Part of a small language model's weights.
Training: a variant of SOAP for these matrices, 454M tokens, 4746 steps.
Each number is 128 + 24 x the weight over its row's rms, rounded and kept within 0 to 255. Layers, rows and columns count from 0. Numbers have three digits each. The size before them is the row's rms in percent of the matrix's.

# layer 7 attention output (transposed), 384x384, rms 0.0854, rows 285-287,317-319,349-351,381-383, columns 0-191
098:164181106127137133097148125130125193109140129074091153101171130081124137153105169115134159122131139162124096160165165145128161122107149115137138147100165137126155129090107142110085112137124148107111110149169121117112099113112121151072103155129126145116141152105134120132146103117110137129166146126176103129139103092132127130173169129126130068111129132144117130116146110115099154113124120150119146111095084103147144106110090127093104121137175125125103134104128087134149137120095137138173106153120156086123092158106136165156150131155149078119155117126129147115133144165145114137
087:127098119123120137120159171140094155117085102162099146086164145128136155118167121159119147143141108114168131135135139139140128083102134097161140096176123117102118107147143137103108141107126124126141097125076096110151119105132118169109125095151108104158111154173108094121092127143161118136104117114099133109112118112110163112116094116108136077132106148143080166134145147132121162127119121148149124116093127139087104136106142114141112138108092128123170152133125088105152127116111097128109129159071154145140134073077107119125142106171112099106123132094162153102103107124100097174
096:171125140133115085089145123143129141156140111166125123139093110144165151185135130116115184132111106097116148131133158140124130148119143183153119129114119159163100122144101102112114133123129124133138148119124156124148148089125117150153155124097152083122083163109167167128172103115106114110136130120132138141133159071152131124128100149118133145120133123117106123132157115131144108156116105116137116125133120080110113104098129108146158134150143125144106123130138110113111175124130108139122116158118132123118129146085113173130138144158116110112114111129111114167156113077113140089
097:143105068109174127115125139138089147119083127126143131145078107170132144143157072118129142108137135107093140134124123100111120158143170128130147135141155124103141132148114140123108104155113135122119159124120092129156108159127128136104115175100099095166122117115075146147116109169111109091155138141100116135115095145154114140119097149142123113160142081097129132137139081156135103108078124121118091172104142123146102111107145135134167122125166154140134111124114150144105127119129108107181134113136127135120095112109106096153104127129108140098142152109131163132135130154116161124
100:139150153128114098155119134080124142107124119136128108139148113148169197136086121139141101144154163110128114148130128108100114186169132104140097106110120107126144119152144110126110092133120086145095145111152137157130130156142112072121135135154141105136139097106114144110151157118119140135157119156153131105129132167131122098110148124138127111106153146100153086089141150137176112138109130126101093084115119129167170146139111150145145180134139093102114146118125160098163116132124112138156086115145154100130128160171135127159123150136149105141101122126138104119112147132135141135
088:077127073116135148134106149141088126122131143124116129111136146110138117090145134132123120111158137118123118120109126098096132124148088158129145130109123147149119092085149121097134123087125108115126139134084133159133136138138115113120103133125080141110141171127140104130123102127119112146121124152122165133073132131111171089133175134172111125099134131157096143113125166084058165110148126099111084155115111164140135099179087130121128115117180178102134128148119154163128099086130113132159175129131095103157215110155109127118099120129137142118158131082119118081115106164136111132
097:102092171145103134148124143104176117164118117172160142145136125119104164114111123130122132118124120127104158108123156128136133094130104135111183085157122133153134122138153106131149099131117123135130117137105129130093140133107131140168105093137183115119128099158176123070134161143113106153140138123116128133124162121152135156134113132131162126158138136145095127158141147096159138124132124126152138123134097160132107167173151129131085120139134105133129141154142161115100100138140109132083151142155112130139172143122140049042136120137137121134123104164118118129107159105104095145
105:135153137055121140126125096152101088140128113133115156143117125118122111148136125098114119116157095180120152132121128128101159136142141131136113145103116159176095164093142120103135128138131198113149119145126104121110159174154148124108125131112099132109152077106115117116160130124111150141102086126157133161152115161120102138149120114138132156102129143149170117167128107138136096132086142129130159132146130113154084099129119111108124124127165152122123097121109134130095161114144146089131157082155129130100108101179128156129136118108137135172111157124135130141146120127125129076
100:125124183122129103155165169119141113129137112091128142128105110155093169119159136133108094130097124161112155128167112110132126099056160099123152121147129140135125175139103103159120118098156132115143099088155145124086135121134137158105129102125164119115162077145099115110107158117117139119128133150136112148165102104106090118153151109147103129129100163145101108166122165183147068144121127162136156136186116064139078120130145140111139110108114098154145126126121110119140133135114159086086133136127153122142105154145156109149132130118114122153092181155140119168131146134156116086
087:117110134150147149160096161115132112110143095175147123161127122116096117112163066136144096101125089089140144142150102131119098124100104106087113128100161097080107107137135120153153144093129100090150133135073111133096150124133144131152135111152137146092109126162131113144097179165151145128107122085109111147140140123101143151100126146145132136123081110124125119127134142192123086145109136140124121114105139143123106132144137074154132126113120095101149132170122103118148135140138087095097115110117084140156135153144144125106147131098124154153143084150109103108098115092128087093
089:143126181141147093130135159134176122131142125155145148106091111125123116146138104111110144110107124165130170101127088100133103105135126129127149128148130128150139142146120106095135137139126093136125132131124179129142129096125103175119083163130142171107147144101141113138147085120137097085114123123126097144149151104096122099139132140170133161148118124130140105123156140101114123140138128131098146145104086136110107070203152161105123092165191101132095140139124113115125094095122095114121157147112125149126138184135172136105157138127120170156110130167057073146116134135150122091
091:158080130105168121108130080116172107106129135160126125151148134127141120131156126142163120106128123118181106164111128159146078120131147085113099140121130082143138192082149147158106154134113137155127148116193127120094180160122139113101126150143127174165154103083112125129089129099160179132101109160140142138111135146120112123143108136148119163135126108156111158115139130155098175108150131130136157142140112120128120161092136175125123175146118147153144150107130134112116124099149154105109099125121144150129086129150121128127164104105119144103111102125127116147102115138123117135
# layer 7 attention value, 96x384, rms 0.102, rows 94-95, columns 0-191
079:138135126085119139127119101124105097142158126111128098110141131090100071104124170087125144100142120132141114113148125192105119099121157123119056153181170161119126139126129119145104127151090164102140148176140131134150102147081091125070115120125160106120120112161122101088117144112140123147160158098158141143145108174128132126131127129147145143127158125128176120120156098147144105074110132130125168111130137151139132106127072133113122132156089113130108097114124157153077153143160156126142160123142117137072111113140185110064135130120110154130151132115159140133172115165191111119
078:158102140148129091161099124144115126128130080160144095086139172158136102120071139124142091109147144126100162144176156098120143091132161090088118126190123100074137107157140131124115110106149122100102134137107137132143103114129145138131100151109148129127113077142148106101122117142068149135145137122133087119120134162167117127128116133143179129151120116110186159145124143153172091146125174142089143130130124133158109141132162142109153142118102120111155142139106153130124120130149148162132148112161148166147118155112152119085130165171139123154154185124146104097142137154138143146
# layer 7 MLP up, 1536x384, rms 0.107, rows 0-29, columns 0-191
096:155128139149081170120129142107130183157112149127170157129084150123090116109073126118139105131152122123137073107129142108128118132169154093147126130139143158147093121145097089125119135114096138141136087149118122139134150114125116076111113120165142125111086112123109083168128090106107144133103142183127140105099116143156136107144131131130065116152149124118165131149143147162164111123174164174118108106151134127137135167116159127143066139108164195133134117132106153080164114175108133114117107095165189122084109087124156133086129092159104156131101152139120091110139116134113130136
093:159154083066131136110115141154096116153104153158153139119094181122110125119107122140144173084149102109158095133090135070126071117087132143070120147160143065142154130142119112103145116139139111134182108152150130106084146160134125130145106109120141112115121130142127138149150101156159139140146132092102109123136116131172146092093087109125116141133153145151159101138116115089141145136187155116130147147150078120140121163115125118137148147144126111160104140136128143134120091155110112126156127149129144134136114101131121086137099084123081149103137149119117145136133132171166140153
100:124148091124033143157153133158133091158131157124135129120107096107125129101162120165134195140108112152107132099153149107087099130153103131110126118135151061097155089065121131119126102132117081129089174135116158130118150143098091090142124099126135105108127129131141112117106132115127166139134151138135148149151120133133132158139109108109133113110159172125132165153128086104108167148120120079121159086117137151123142101128093101108100151142152183098136092142088099119152116152120128106081126113117096127130132135123140096108148124143148120121086120125105129158154157121097114116
096:101095118101175077147129116134114132135104128114079102098166110149083134118142135141134117097128132118166087117145109123117146150113095137130185122131114124094105142117144145090130120142116130127132100132113175095126128108141124138126135090140150110145164148193153132108139115111148136149096117129144115133126136121130140153120125143141125138132109154126160145149112139135134104100149141118078129104108145172164085103108122128193122125143120102126149153121092187112056164172151139131125122147093104117104123192141114118117111108130137164110114098143076112137135076149141113098
114:112133127179117146126151159123133123132115146137115117159125116101156147104104115117149151125132125162085134178138127122147120126122137120131119147125094117137144135111125139092159143128140155128108119123156135157137112133141125130103143087166133095140133146116106161117152173179124117087169142129133120136126123149168146097166136132143121100161138147178068154130145182161129157125144100143184090125148138162096124139130169116146114133144178179134163157185121105087096149102119153113141153100125088100127171100131174144123114114149124084096114141131087128107174132152155081086
138:095074132082098137094136082111113118109138117145118131142110113094107159133146136137152123120157151147131142107141146096172091137105123118127128156103116155146103132134120112137138129088093117136108118116117094146128160118126131104106131142081152120110144126100130138102087122137111141125153119142121136157139122115097126123108116104141118168142120101157146101111126139147127181111070109130151115128157146130142133147126043161121106101125132169138128121073125094124163086153143142136157124116118120094159110139118120130108110120151098126123154158095156146137178181107131116079
094:125088161129098151109114123135107131128147117137151118121139143128128136120083110135107157124119139105149116119121089144111103143142049114117138089106137133100140127138131136086091162128145130146111149126121117163131081140115108105124138095122089119155148131143152123116090118125130120141139098099132135133109160143126196174091158118125140111135121082111147169133133183134128103138122143144112117094137124160149083098119153129095108095123213138100118111109101118091094154118108112105135150110105133110146127110124142126113078187127110122105103110145146125079100123151096127168
115:110145146124117158088123144129103122116173141114101118114133133124073124115131086176130108150132124109134156155139121176119095141163103155133132107132155104123125110129150119128140105128095139128149133130156164172172138067130132137132124150119129103119141152089121113126131158141150113146134161129117109122122107111137121099102151139109134131131142107099166068134110130106118165101170161143128066146087164145114122125093144076091111130130122111105152173111129103141166131165108127108147129130138136165148107130094099108148135121104106140113109098070123112134131125133125135136
106:147109170132141099133132142155113089137135134130145127126139124143133162128125213145167111104142125108121155141173125185107091085139174094102125158140140121149122160122129157126156108148118079145106121121164155122131130168122104115130180102161133139077147149134151127199142099130151158111161124117112110168162152122178119148173146110114152126083137157121106164105101145136135150112117137125125178104112148127100159137151154125149106146105126081152109129124157140150151130176119132160101108115137123133132168147141118131096125145170154166100155179144081154104084117123127118120
099:147136156111141115081120074119127116075119116088134139112158157118135122120149123161125136118101093136142131135100122078166191109146149078108146138126086115143116141090104103166134124098145138115145103142129100157122135150112154162138122120077160099148153096125138126142126117129081140112130178138124152107136125112131124161098135124129095106105104131132131145130116086162123140148110119164139122088136129123191154112172109128167162124104115120145130136143088155109095115154140143137141171138162102122079148125120121100145169126087137169129166137130120129132123151134153114154
110:123119148104156139113107125127152138137129175133122094140111139145161126108138159128110105158149136109108122134141088150123117139106158172158107172120104117104153128164131156078100106112107153111091123117133124150141133136127121125126110150123137073148147099083076128092140126138096161118084135179136170116142058119139175114145120076169105116103150159134122115081118120127107146083135142162095158145094139085128108155142104139155146107121084115154128140077113135102109122138135134122114113155170087132093142116114125133137128128150125111157124121123162160137127157157133139127
099:118162103159111104093139092125116115110074140100130081158174183171127140107098135141102116101142146157105126116166160140109071097098106122134090090117112110143139140111116127096151115143125120072150134152140129118137157174128162121157141129187080088145145111120144117142119164129126157105125133094166169124097119119094169145108084119106122117154114158102145118187126111101130130147174138140112103144129091127139139126128133134116126148158116110117184091106117160102146092135132141157125104128130108123099165155152102149120125141096082148127135107139098139145138169097121104125
094:128135134130105133099093149116128129157129161079145131062153141143154190077097133139153125124092159132116116145128135103096116142110170130092120109170130143102127163150165086119171126153157142118131140131125160124135111128135171161105123111100129131128117094098128150132104174151091136154084138094127155128108134081139088123125120122117096115143087130093114153123144124082105105107137124120128108147097146140151114105143096134110140156115144098151112090098143129085156126156112144131113112110102171122106072153109127131111100156121127099131172135087133132064166152105136149073
090:131139110153144100148152125132122100119110151135132126069116145119120110141163115112173115162144123131124142136113076127123086131163176104092120074081132068111146120112179084159138128124161154133139133121137141161183098125117175111178162107146101143127130094137122154107086087130117139098148135093112104116151116138122122135160102185141072137161148123119155137107133139141095128141123167158142133098110095130108097170097135119102125086173072138135126108130095139088108141099100123140127139147110120116164180150153141160104085127137103120110149138123137156083128135131124117139
098:098077160145109112108104162077119127093102099157118114138127077105153153114136105161141098104117125122055134166135130116167104143110107171066131144127095162155138096122124150137154109111146097125094111088125096121160110174156156140126128164099127146144147086132131159123101142133120105150141147156119127127119106091081167130140156122082117101180134138142141107165110099117102109155129130093157155145139126105136148107107128108174141093103115142121100132146098140101138139117133112135145134120139157160123137133079177112151116135156134090126136079163149125161098142179129142109
103:090136156166101110130128127093115145146135114129154151107104102098152150145159146145115112158168182127136141138134132122154112095190113136111171117134117166113108159094123128117108131134116122113119107132104159099147140141119117123128147137129122115137170149105100117137118125143115156134127123153132148101120090103117130136161193157091112117105145210127122146167090183168100136156141135125124101119109126127110116098131139105178180098107160126073070143127110113115147103108048126170138135109150144105164144104136136092146135093143141112125153176160094086116106092140127120131
097:123134143134106158137161159084099128122146079131170144111134094131118132135107101123157090173135090117102129140114134151107042090115122137120147114178121088133129101140101110090110134123123121147097152147153124140137127115100159167098132117114171145130120117143122126144166142156150123101114122165137097104137173146074107109132132141132105115121139152161120115158084116094100156071115104134125158131153113098076145107133126146164122161188143137079111120146161156098150092119144145129127098132116124086145119146127131116124170138169196161102143091123107140118133128117100162127
100:126146110124095091141144140093107077150124101134148127100138148116130170133125163079157151106106114113164135120116092151148173128163115116142156141139120131148159187121131147101134136101153106094141101090085111175154144172127142121150134113098111167118132133155105143122150141133120151078116148124102173148126090192097163156143121108128124129156111126130135113143144136128139112137113146151126104087122147152099154118129127130105121125096110109131102083135151099124114134098098118119128172132146096083149174138184116130095157120105166148156123172139104130116139156136130096168
100:127108170099107133119147173123144137081089123106071130135073173108111152115136136133127096111124126099099168138121112164144119154130156081144108157120117133139130134094127135118115108121170131128129123115164128146145124151108131133085132134111118122116151168117094068139152134160165155126153165104164154147124121126124123131116132157130145200099104108139137142170145141153115096129111171147119147156112105100127128119159138104164126149086139136103117156120126123123111133129104145112120167128118108123077098118089143161145164118116132102136124121140147144124151154149123103174
123:168132103114128119152106102139130202099127122137101110125110080114138114125112170124106108098129131141067172112137141214148097126103110149149121152135145113111161131109089081158125110136106159122122115093173141116115125159115143158127094163103142141118107116114113120154148136142093158166128145125110110149139140098112170112144118151103142151098116116117185117081082144102135118086119141114118161170129110130087121115151112159141107106119137122123121152086146140112105126100162104106140100110156164135131150145114123128114141128145096108117165127101161141120085119126144075133
102:154124105133145152139183109156121115083161133168130123119153078131143120099140150111098163098078158130179080119137134121120157139120138109183135111110157146126099114126121161145094135076128121101104103103099146079193146148096106116113119123143142138124189127151101097123128141146147170112114156097122114129123122120113126129166116144152186138162173130127141145125139136109155115130114158143140158133145129132129150132119066139188086149102147151141158144160119109140159133099155131128133118169079111130138098122132069127056108092151123137149129123129102103150149162124137111151
096:126084087157121139114175104103189161107124121104143113128160106139098130060078105167134175127134127151113160117156157146118129123203120183129132124138140149120147113135149134134133133127068143136126138083112137085136121103121115142148090116141129113106126125124151123151071121129122119159113101148176122135126142124137107148099101124157137131155120086125117119119096083138156153149118109123144113112131121132096094127155138143112074140150134130146104112142125126124117137132054118166116161119159183147130109110121070141155111134124104161152133107102146110091154168124128167167
109:108119101134143151113136099125146160107172085162122115126109116129124184125143123111131164114109139126090113151125088202152110137150135103168131077113131118145116107126112089110126126118091146089096139127110160121128118099144102096128144109108142087099154137099137141178134084126125152122117144123130098115138158131125139110166138143088124117124147079141123154080134173124139158117126074144135125142119095107129134133136163136133095129105142103110149150163096166126133138159152094155106111127118141098128108120143138094133110100086126149139107130117120153131115113117124105137
098:142162118096135129134159153106133127148100149104124127171146113149140120151134181123167087153138155133084095166128172139124155140110146089110099117136147143111141114135103170110103133107126118129122157109152145149126130166119138154101127116136183124182148060122168156150118141145118112108159130101160135182155119166129113094130154147135093110134131131172130137119140130117156115134092104136132169108117120160120114148128151129146113135118084099115112100135157111152159120150118160090112116106164113124163069156133128137114168141146151078132142132113144104109124158130146142143
105:091139118119143103130108141125106082122104128133107123105137124146116148141140121115106149095119133104145121095128142123140074126141114150093110133159144090138121126143105107136172124125159117125101137169131114175127119160112138161117138126115115137133170120167177157118118101119130091115136121136117147122131111141148099132165125123132135092087132101139130150120110125126099124069142145095134103136158149132152104118099168134133135137146122154119089105105113122142157095161160086138095144159123180140109120176130128157110150117131105152120085123079125132129102141134168168111
097:148148113102119136107162139141111142103121128155092154117158115131116111087069160131116129095132152131129140129123095127114148118108099166107104124138116096122114106141076093119196121150096082096126155104101148148131134170116118148163122149165110116145110136161117114108132166100095091167119175129070163168123148093082148126135140123097092147099132112104128121137128132109142079093106120150157143146168156172112109109120154130142099174159115161112115085097142109157136151073134086124140116138106120135078109140136180154079126125114120127140109092110148129120138101118112095155
109:171146108157079152157122161102083170128141161147120122127127099138099117097091130163137094120131143118156123139137092138060109136143125138133123129142106154094128161107138142126127105167128106103127139130143137130154158078147150122120098169105122125144180145178135120166160139155151122096116135140116119137105112134118118144134124120105150115117092155153122148143167134109126124116124101114114143134154068108154106101116147125188105141137135174130192134136087082157136091150138113131132116142106159139114137114085117140102149179091078122133101143123142135144156139116137155140
102:126082105149107123115090167101112098081101091134183103094175105162144136125123119126172111156129121117101104126138089083120138124119088157122156120134162140111208150125154157119099137137137136129144117130151132101171117163080109147093126100153134121123117099118125161137110132154115149147107117138128100128104156164134150093149090126110126128146133144103131109164134109108114106072113102131112121120161101136147092112121119135178120141166137131153158119143086140079163154132137116099158162130126174177142123135091112164147119098101116095099104126098124125179151125144143105129
121:141126119143153055153115104113116136107136152136167138095162127122111126145125132133109133151092106151150162108071113124147133123173108164149097108123123117126111113123104150147121095139157146142101121133142095170131151159178132112145097114116089144098133112131148099169100106123135130149107098125120123139178121088117109128128146155135141100148152157108089118111125134127106119127115105176129130145110146117157131181124127138134167131157120120095103113143139118157124147182129081125062173151129136166114129144136107121146148171132124071123151141127089124133114104154129094182
100:170164126083178110154146180127109123136138122134130180128154121092131169121109115101133123095123128160149116137138142139139107142125122120109152116122099102098115119082098102114141088149122114137119138125143129143127114090157108146121111162099151126146107085138132152152091166120068126103133136127142136085120110128113124140147152175110100109108127145123113136147125112184077120109129103129095134126112156114132068138149154169085147155128152079118119192076152091150111079162131115098106157108119107166163112123113130121148104132106136133157115103090121152108176145113127083174
# layer 7 MLP down (transposed), 1536x384, rms 0.0942, rows 0-28, columns 0-191
097:128125116125063157085133072132137150107107139126164137142105128112134143117167132142121189141119112159141113124153125153163136118169144106116124102161085140099117170120154102097102165126136151121117136126120111130149167151123114140090138092139159153120136143141111117150126103142147072128137132114110113146149124107119150155138116126111124131134134155149146120104137129146145131118124091129125118132126107194114161125115129154090100141179124169094153127129128194142127118090120130137107133120116145127138093138158140120131130125132087119089117150111107095148146111133168145166
100:120131118126097117124141147060091102179135100174149118180134122104179088109122120117136123117098139098140099122168105150132130141112132115170128139132141117129133120083124134141109138160120123110097095115162126109158143120154142145137117144164072141139109129114131152152141150164090108107136123128146143161148082125115115129114120102059136119114125096114141151130141103098099129156085109124090141079142069163086099151126124077173163139133150113101203132158095136093129151121116099119121091112135114133105110146140127130079144123152154136151148173114154171141139125118154169156
100:129100155112106093125175110158141059118092123129159134106134117124149134124138100124143095099109123144131100175153149113132180127134113157141134124110121127101145130118147135155133135140168096131123200122114093124091144106141119168099102170110126143132160074104140149120134133157135151113129125133082105134154190143092110101124120143109143094201156135112142119116129152110098102139095162160086109077119116131138150126189157148168132082121083181118143147135123117164130089099146095090128170115146131087098128180108126151135128087118115113078113167151136129107155149115147094124
097:127167175115113151132140129141154132139088112130113128157099119116106107126096137100062121128141141124115093154138092119139123086138107107134123115122154142138109145181135124115106149146134103152133168121107143124132132162165111140111123170134117161132085146120122147103135132138156122129137115092090095088093136126119157136124116131110113149136176115138103130152138118141132126101115149114148095146172105102118134115146150114095142156126142164135141121092140100131156101137133130085138116146079188121145094136144143150119121178170117164125107134137108116111139105168167118145
110:109140135132134109085139127130131154131117131124146118165155094119169139129095125104111111100137178126149132158150158132141110158154128129115122130136113145070115101142126125114092143123141168124136166059180120109075111087134166144072126115104136144140140120090107112090153126101103083159193122121157115118125150158102089128138155139094148110102121149107087093116109108162113097104150123106144112081147125113087134125163127099131176121115103177131104141150146135115105176165086152143152152093147102154129173130107145156110139113133146107143117092125142107085161135111128091128
131:144125156127124128110116149132117137111139141145134094111111128115127132133144145130123143091150122144166167139138131126145133106124123134135085127113103157102124154122134135128144106112137136136120118122109126143144166120107136134079147120131097123144113131091128126130087151138123144125162135164138129169100126118142162110134151127163109150104121136146099099117123146125133153092114173108128134162115143131132133108140111135169130137135146120107092136090118078098142117140131089122161139140095099114129155103115139149098148131185111103102127141086141129139158145149109129130
095:159133132123120135137132098135152124147114122127103168127112118099078131141084133114108121093136107136132097146115165158088119161126123135141101100087097101125122094137110135135061137131138121119133117130156113158155145110123102126125153132137141146124125130120177090151093081150144101078142142115141124132097137085108125133139144090111142131135143100137137080168160116116131128111113133154128123118140147136181116149112160163124154126112126122118174126111159131104134126105149156132143142151159084150160121094122133105158144092108132100091123069147191164100168116110148083099
103:131144113132103174165116125123133123167136151148117094133121138135155109150106114147129116130155094112153119184185115115143106154121104119170147102126197152135144162117119121176135147112091133124142126139146174121127121123131106176135147103151114153153157162116182111132077150155148131177147140170190103122117140105111113150129156117127167085135114121110135107144140107083137131110123137118103152127094104170123100115179142123129103145127141089105120097098119127119114176112139158159122146111103125096134144115139138146088120139130169137138133090160144131125096100145157166140
111:161121141171153132135108141089104112124097132129150124122096136085123118073097094128146118110105151065130094146118176137118144130156139146179114137111189140127107133150067112129118103122172141162131156129170111152137165142133124096088121126148153108129107123172143124136133160163146108126143126163144111149102104082114114143102144124067121116161073117105098143125105123077087142135135179152141150143149117143092147119110133137158161113113157159120120117144166128104160122134120143120158109114092129137184139164159120098081095123155180146125098090109149145111129133146130151145
098:133108130125099128113109174102139114108105167124102121119126173117139110105120152131183133117104111127143119146112139124130104138157135121142172133137120126099182094119127167125079147118125126130162136092106140155169102139104167170134114140120125155122162098142101145141130096126114102115124117154168166117084112134144124165139120179143174130155124142086133121155111170121137111126113104115137131114146161111135133135157119142133127117133080101133185192125111132120093143141141115147148113150151095155102125150185126126102123094120108166087074122126158112132155133151164165105
107:145092141080125172170166153122155108108134083119114132118124086136081114114136162089175105139126099152121156154153108081134137101107135139135132156152141164129126147135117099132152123146135147094111128124089099102110135143061116124102144111120168098156151105121123095088158093180147142133143126123117128146162154178153151120163154134078131105099135167109140122098120136165123128125087091123114163102142111081079075124156130112167155085153129116141146105071114147152161115153080157133128119150140099127160134135154125157111148137130135113147120105132161133135107103113155158121
095:113153101100119140147169158130133123117109141119144069141124128087155111103100133160108118094133192133135148089118151145076130131145117145160131133093125111136112112112151110144146136138158078114097118144140055127150136134143123177136134114115113155107127151112150127128132147107113114166144111110142155149141113124093106114131120141070120149169111138174130156107134099119157142139142118137161113144143113094161151130129085105163127147153108076133094097174135142145098082103134108114103089150140128118115131151079122092137102127121107152085139043131113092117148125137130134083
099:094113127113150101103128105150132129114158075149156139133113145140088130131153131150112162104176136148146137140139165136098104117144103169161108141149125112092134117159130131145106142150121145130138124173091131109086096097138139121127109159133085155186128141151155121115173127104152122166096089168123109088129167120145125092095124132123133131129128120099111125153146125086130109146136134142098124131106116113068109119088114111118142116073165102142097126108175078102121151139121106123143147114110074153092096114165127129105200126122137127130072127124149147169097132119118152109
095:142167107124181121143105111136100126081143154124135105126120167105148115143126172130127170145142172128157101146111105121139146121144142080101118158135131136103117140144121155095104129110094118128149092118180128137123154130119094131189141127135092144152133139182130122141129104130165158133149147107105131139142094132134168133134124144120144138131138154116146114147108129136092119097092078113139107102188158145135154156136087095166103108104111123137136120131147143134179133100115108127091118158144127111133169127131146109158093160079132122124113103127097112146175103099115086098
097:109146163125136094165152123087108135103138123108117050128124149161120124150137120079093162139144128107101143143123114150119106109064114148139123101115062091139090116115141103169141127129144166104126123133131176110167149166148119089097167087118146197135089115069130131121140119104136133117167119130140090168170138113136120161141145112145121175142113113081129133115118065149132105093134115164109109120104121091143104128118136095156108140111160170106090121149158142101125152132135137113124118186116092151155119149148119130136133099112149093137115139146150125078140150135135140116
093:100114197085152108105118129184138129099105124106138137154151113147114130121164117124096147107078139155114105129139133154078157123120149129131157162130116088065166064115094138155146148079120135133121153169148105135117114121094159175150105102166145123157146133163160138172121114138112151092085121156128127157120173134133122162098165134141117120155158127154176126145117132120111157148135135113118132115141152130141081140109155160116112088115135115143133116108082161095118146163118115143131105178150107137073127130126119121118090116129140155099134121131101137119133159135133151091
099:123114115099075132153127127108123171143142128112115138144165143140102165147111108080100138130113137171172097143146139171131090096131101112075131090133144129184098136138106147129114091123105129140133127160114082142117122139100137114118181098122129139149103089106114131071175102108133084110152160135107172117152141113121115109122138127073150132122122096144135164134127148137142162103125122104126138137149167099126105159124118143126137126127143110089119103171204100153134132113151147130151112130115108117138140113128145163129111110125175127126125113110098164079129129124115084114
104:131136142119130139107125108146155135115119120114161096123133161125195096103117127138106111065144081104158112082159147143124083131115167096115154127132156115131132099128118103131125132110124147115134118122150123145116152137112093163064119156083158109133132166176129110123168126098111153130127125132137128134114112097127120104094158101108115151099133198124117169122127141119128142145116149182124200161123109110125138130121129168096171110123160104129157139109078167099107134154174103116134143129155118101145158180130127128124130153155088152219101156123179172103118134131125161103
108:135098174077112174105127120131133124085089120103108156111113137123107124098111087163157156145110128129095123127098102131117142093107067147169129126141129147070163121152151093138155089151172099103110107133100107143190158129115110145166109117108052131145180168141128098141155168134152111193124110124166121158158147141105110121130110116125169121131130133123124114130165140155138137139146186134133119110109132173123086130160121148174141086158128117100157099140120135120098120147104134125091082124164188127136152104128084119154188114095151116111150131130138154127169115121131153150
090:125102170178123141129107106157138123131115150155115125130131145123131094118130127143125162113137166106112139129128131106160159141123138154118152155118134105159114115139137137134150172139119140091131114120128134144092089140123121142143150151149118114117145118175127129121120131161124128128137146092130090118116087139138103193119121128145133124153097154142107137119081161190147145137122139106122107099161137138106142075143086136107123148161113117157129161131125107138138201131081108138112143120128133132175119127161114151136131125142121125089122128149102131102129141120137090139
104:184119100150141161145164148150135095113145138136152146166125138074100133120152084125147100131157168125121094121105098113157143101152125111132147120124117098113113140182135132113117148099106134134131102095091177088141106113143132119102090158153139123122137129146083079126152083130114145113134116089129140109115105127167129147128132147128165136129169138184126134126122145102130165133135121111112134100134080093101126126139138113091103126115103148132135172118151140123141165105141102122106133165114117122135114145087114128135088105124091138142133107122149112140125155150132128103
097:166128140119092098136121136100126145135088149130177098126147075150139134107101105128088183101151155115117155102147130132125120137146148117149126134139094152125056103144158111121148125141164113155180101106132132107131139116122075182160084130167144142127130094109153091111113122147126155144128080138148143126146159159124094099128122108175112134106110146131101119156128126127127144163151158177138145182144081103104114131140122128153142120131117145132139112152164131127129131126108105121130111155126142129122146141114120144124115105119136099116150108135119153126108078142122128139
087:111097150129113087132131121133097082153148112134137188136117141107125114140117107138122140131127176151113115160103103086156152130136135169126139129124142098140114140117114147133127145124110130132171094113168141144149135128129122108171166162137133145106137096123188145116110125118128127136118134148145137114128132124140093160104159138134098088196114123145141146083113116153151118142135128139117131121120103134133112120107130128094138143118111105136091150154143109127142134148128164117134123135093076113098118099127137135136161124113097053135141141145115128144109081108141085120
103:115052131125071145129135142145154126145092149167133126164097134121127086109101130155121132136114127160108134148144125129090140137113093107176146089141105105132105162142131151141127105117124114144128106162156173161121129148137112139140126161131142128147085152146159117167163109149131177097115152074114103103134167201132105145169144157181132161091111102147148138169127110143122108142114149122118119106096154147164148140149106134095146118084127172097126133128127131128115101083119129110074127138141108113104111131128114101129116116109102094155148131180114153138094156094139161104
102:151181160066098128123119136139104121135118158086126146152140144189106142122141092134093128109134120102132166131147128135138118131116121137111136122102130110134124103090101112132176094138124163100100128086137174076124141126103133097177151139122084137119156191143114112121118143110137110110158095139144085131119114098136131096113143125104155154178125124099106156148088140135126113106127132117146154155109154090078087152108158110107098109086124139131122150114104124144080138106148144108121116125133142107146129117114134111127166115135102134084140069138100169143150125124136116152
085:095127128131102101115136145112154109162167148144110132118098156138114090140102170114143131087135113152131197130136104121129141169144134165119176105097150103157124132133118111135188128188151173129098108122130135140111138160093123139171129111117111151076134132069151118137132111174128127154122122144095125165149135120113125106111103113151148133177085120135163160118141131155151136160115142152172163080149135125135102122115132138136157093106140127179117147119125124120140165155089139102124146161123137122129091133095119094155155152123161100147128160133150127122103076093143161121
100:144120125056131157120161138141112118126153151125113113153104145094104157137135123125117115071121110107165144138139103136190160138149071177130142162121140141118128103128124132148126075119100137161169142127197151131112113136113136104107097161116148107114157122124127129129119125148130128114124133147127098094156131125110132131165151130137141150125114149120116060145155133099130101135096124118169139149140151152134190136107113158165131136113097144050127093138127122139109127123098152146193154144117125083117161121160150125080139126133133143145154116093141127141127106098148140153
115:140129131092090129155125122133163120105136138098113132143151159148138160109113163121112159097123104105089092112118113124175141183120109133147149114081113130099130113142141135122113144088163113151095118141097085108134094129134137115086132127137158105153125101137101109150101140133121156104114118101149115150144156151175139143104131119161129139138135108178176126181162129088145120148166165094142126115111147135130154099132089172171154112097133114120152147148082156119106120094143135105103133172165132123129120112135082137133156106123144103155109113135129140132123153082137158130
115:147129147127080115118106170118160108131140142167130168150076150069158134131148136155076129139154123099132158125106147102181158115139145138140141138082171138126117121140096153137132167127117133115191136142147102114089117122093117130152153164125131153133146132093142109143190120099134131123122126141121140084125177101114085118153141113093093077112106175162134115121114121107140125129165094109159115098140104140116092120134129133122143146119073127152120115093132114161131123173139111165133118103089120138100161082087152119105155155156111113137122108114136141152094113112095122106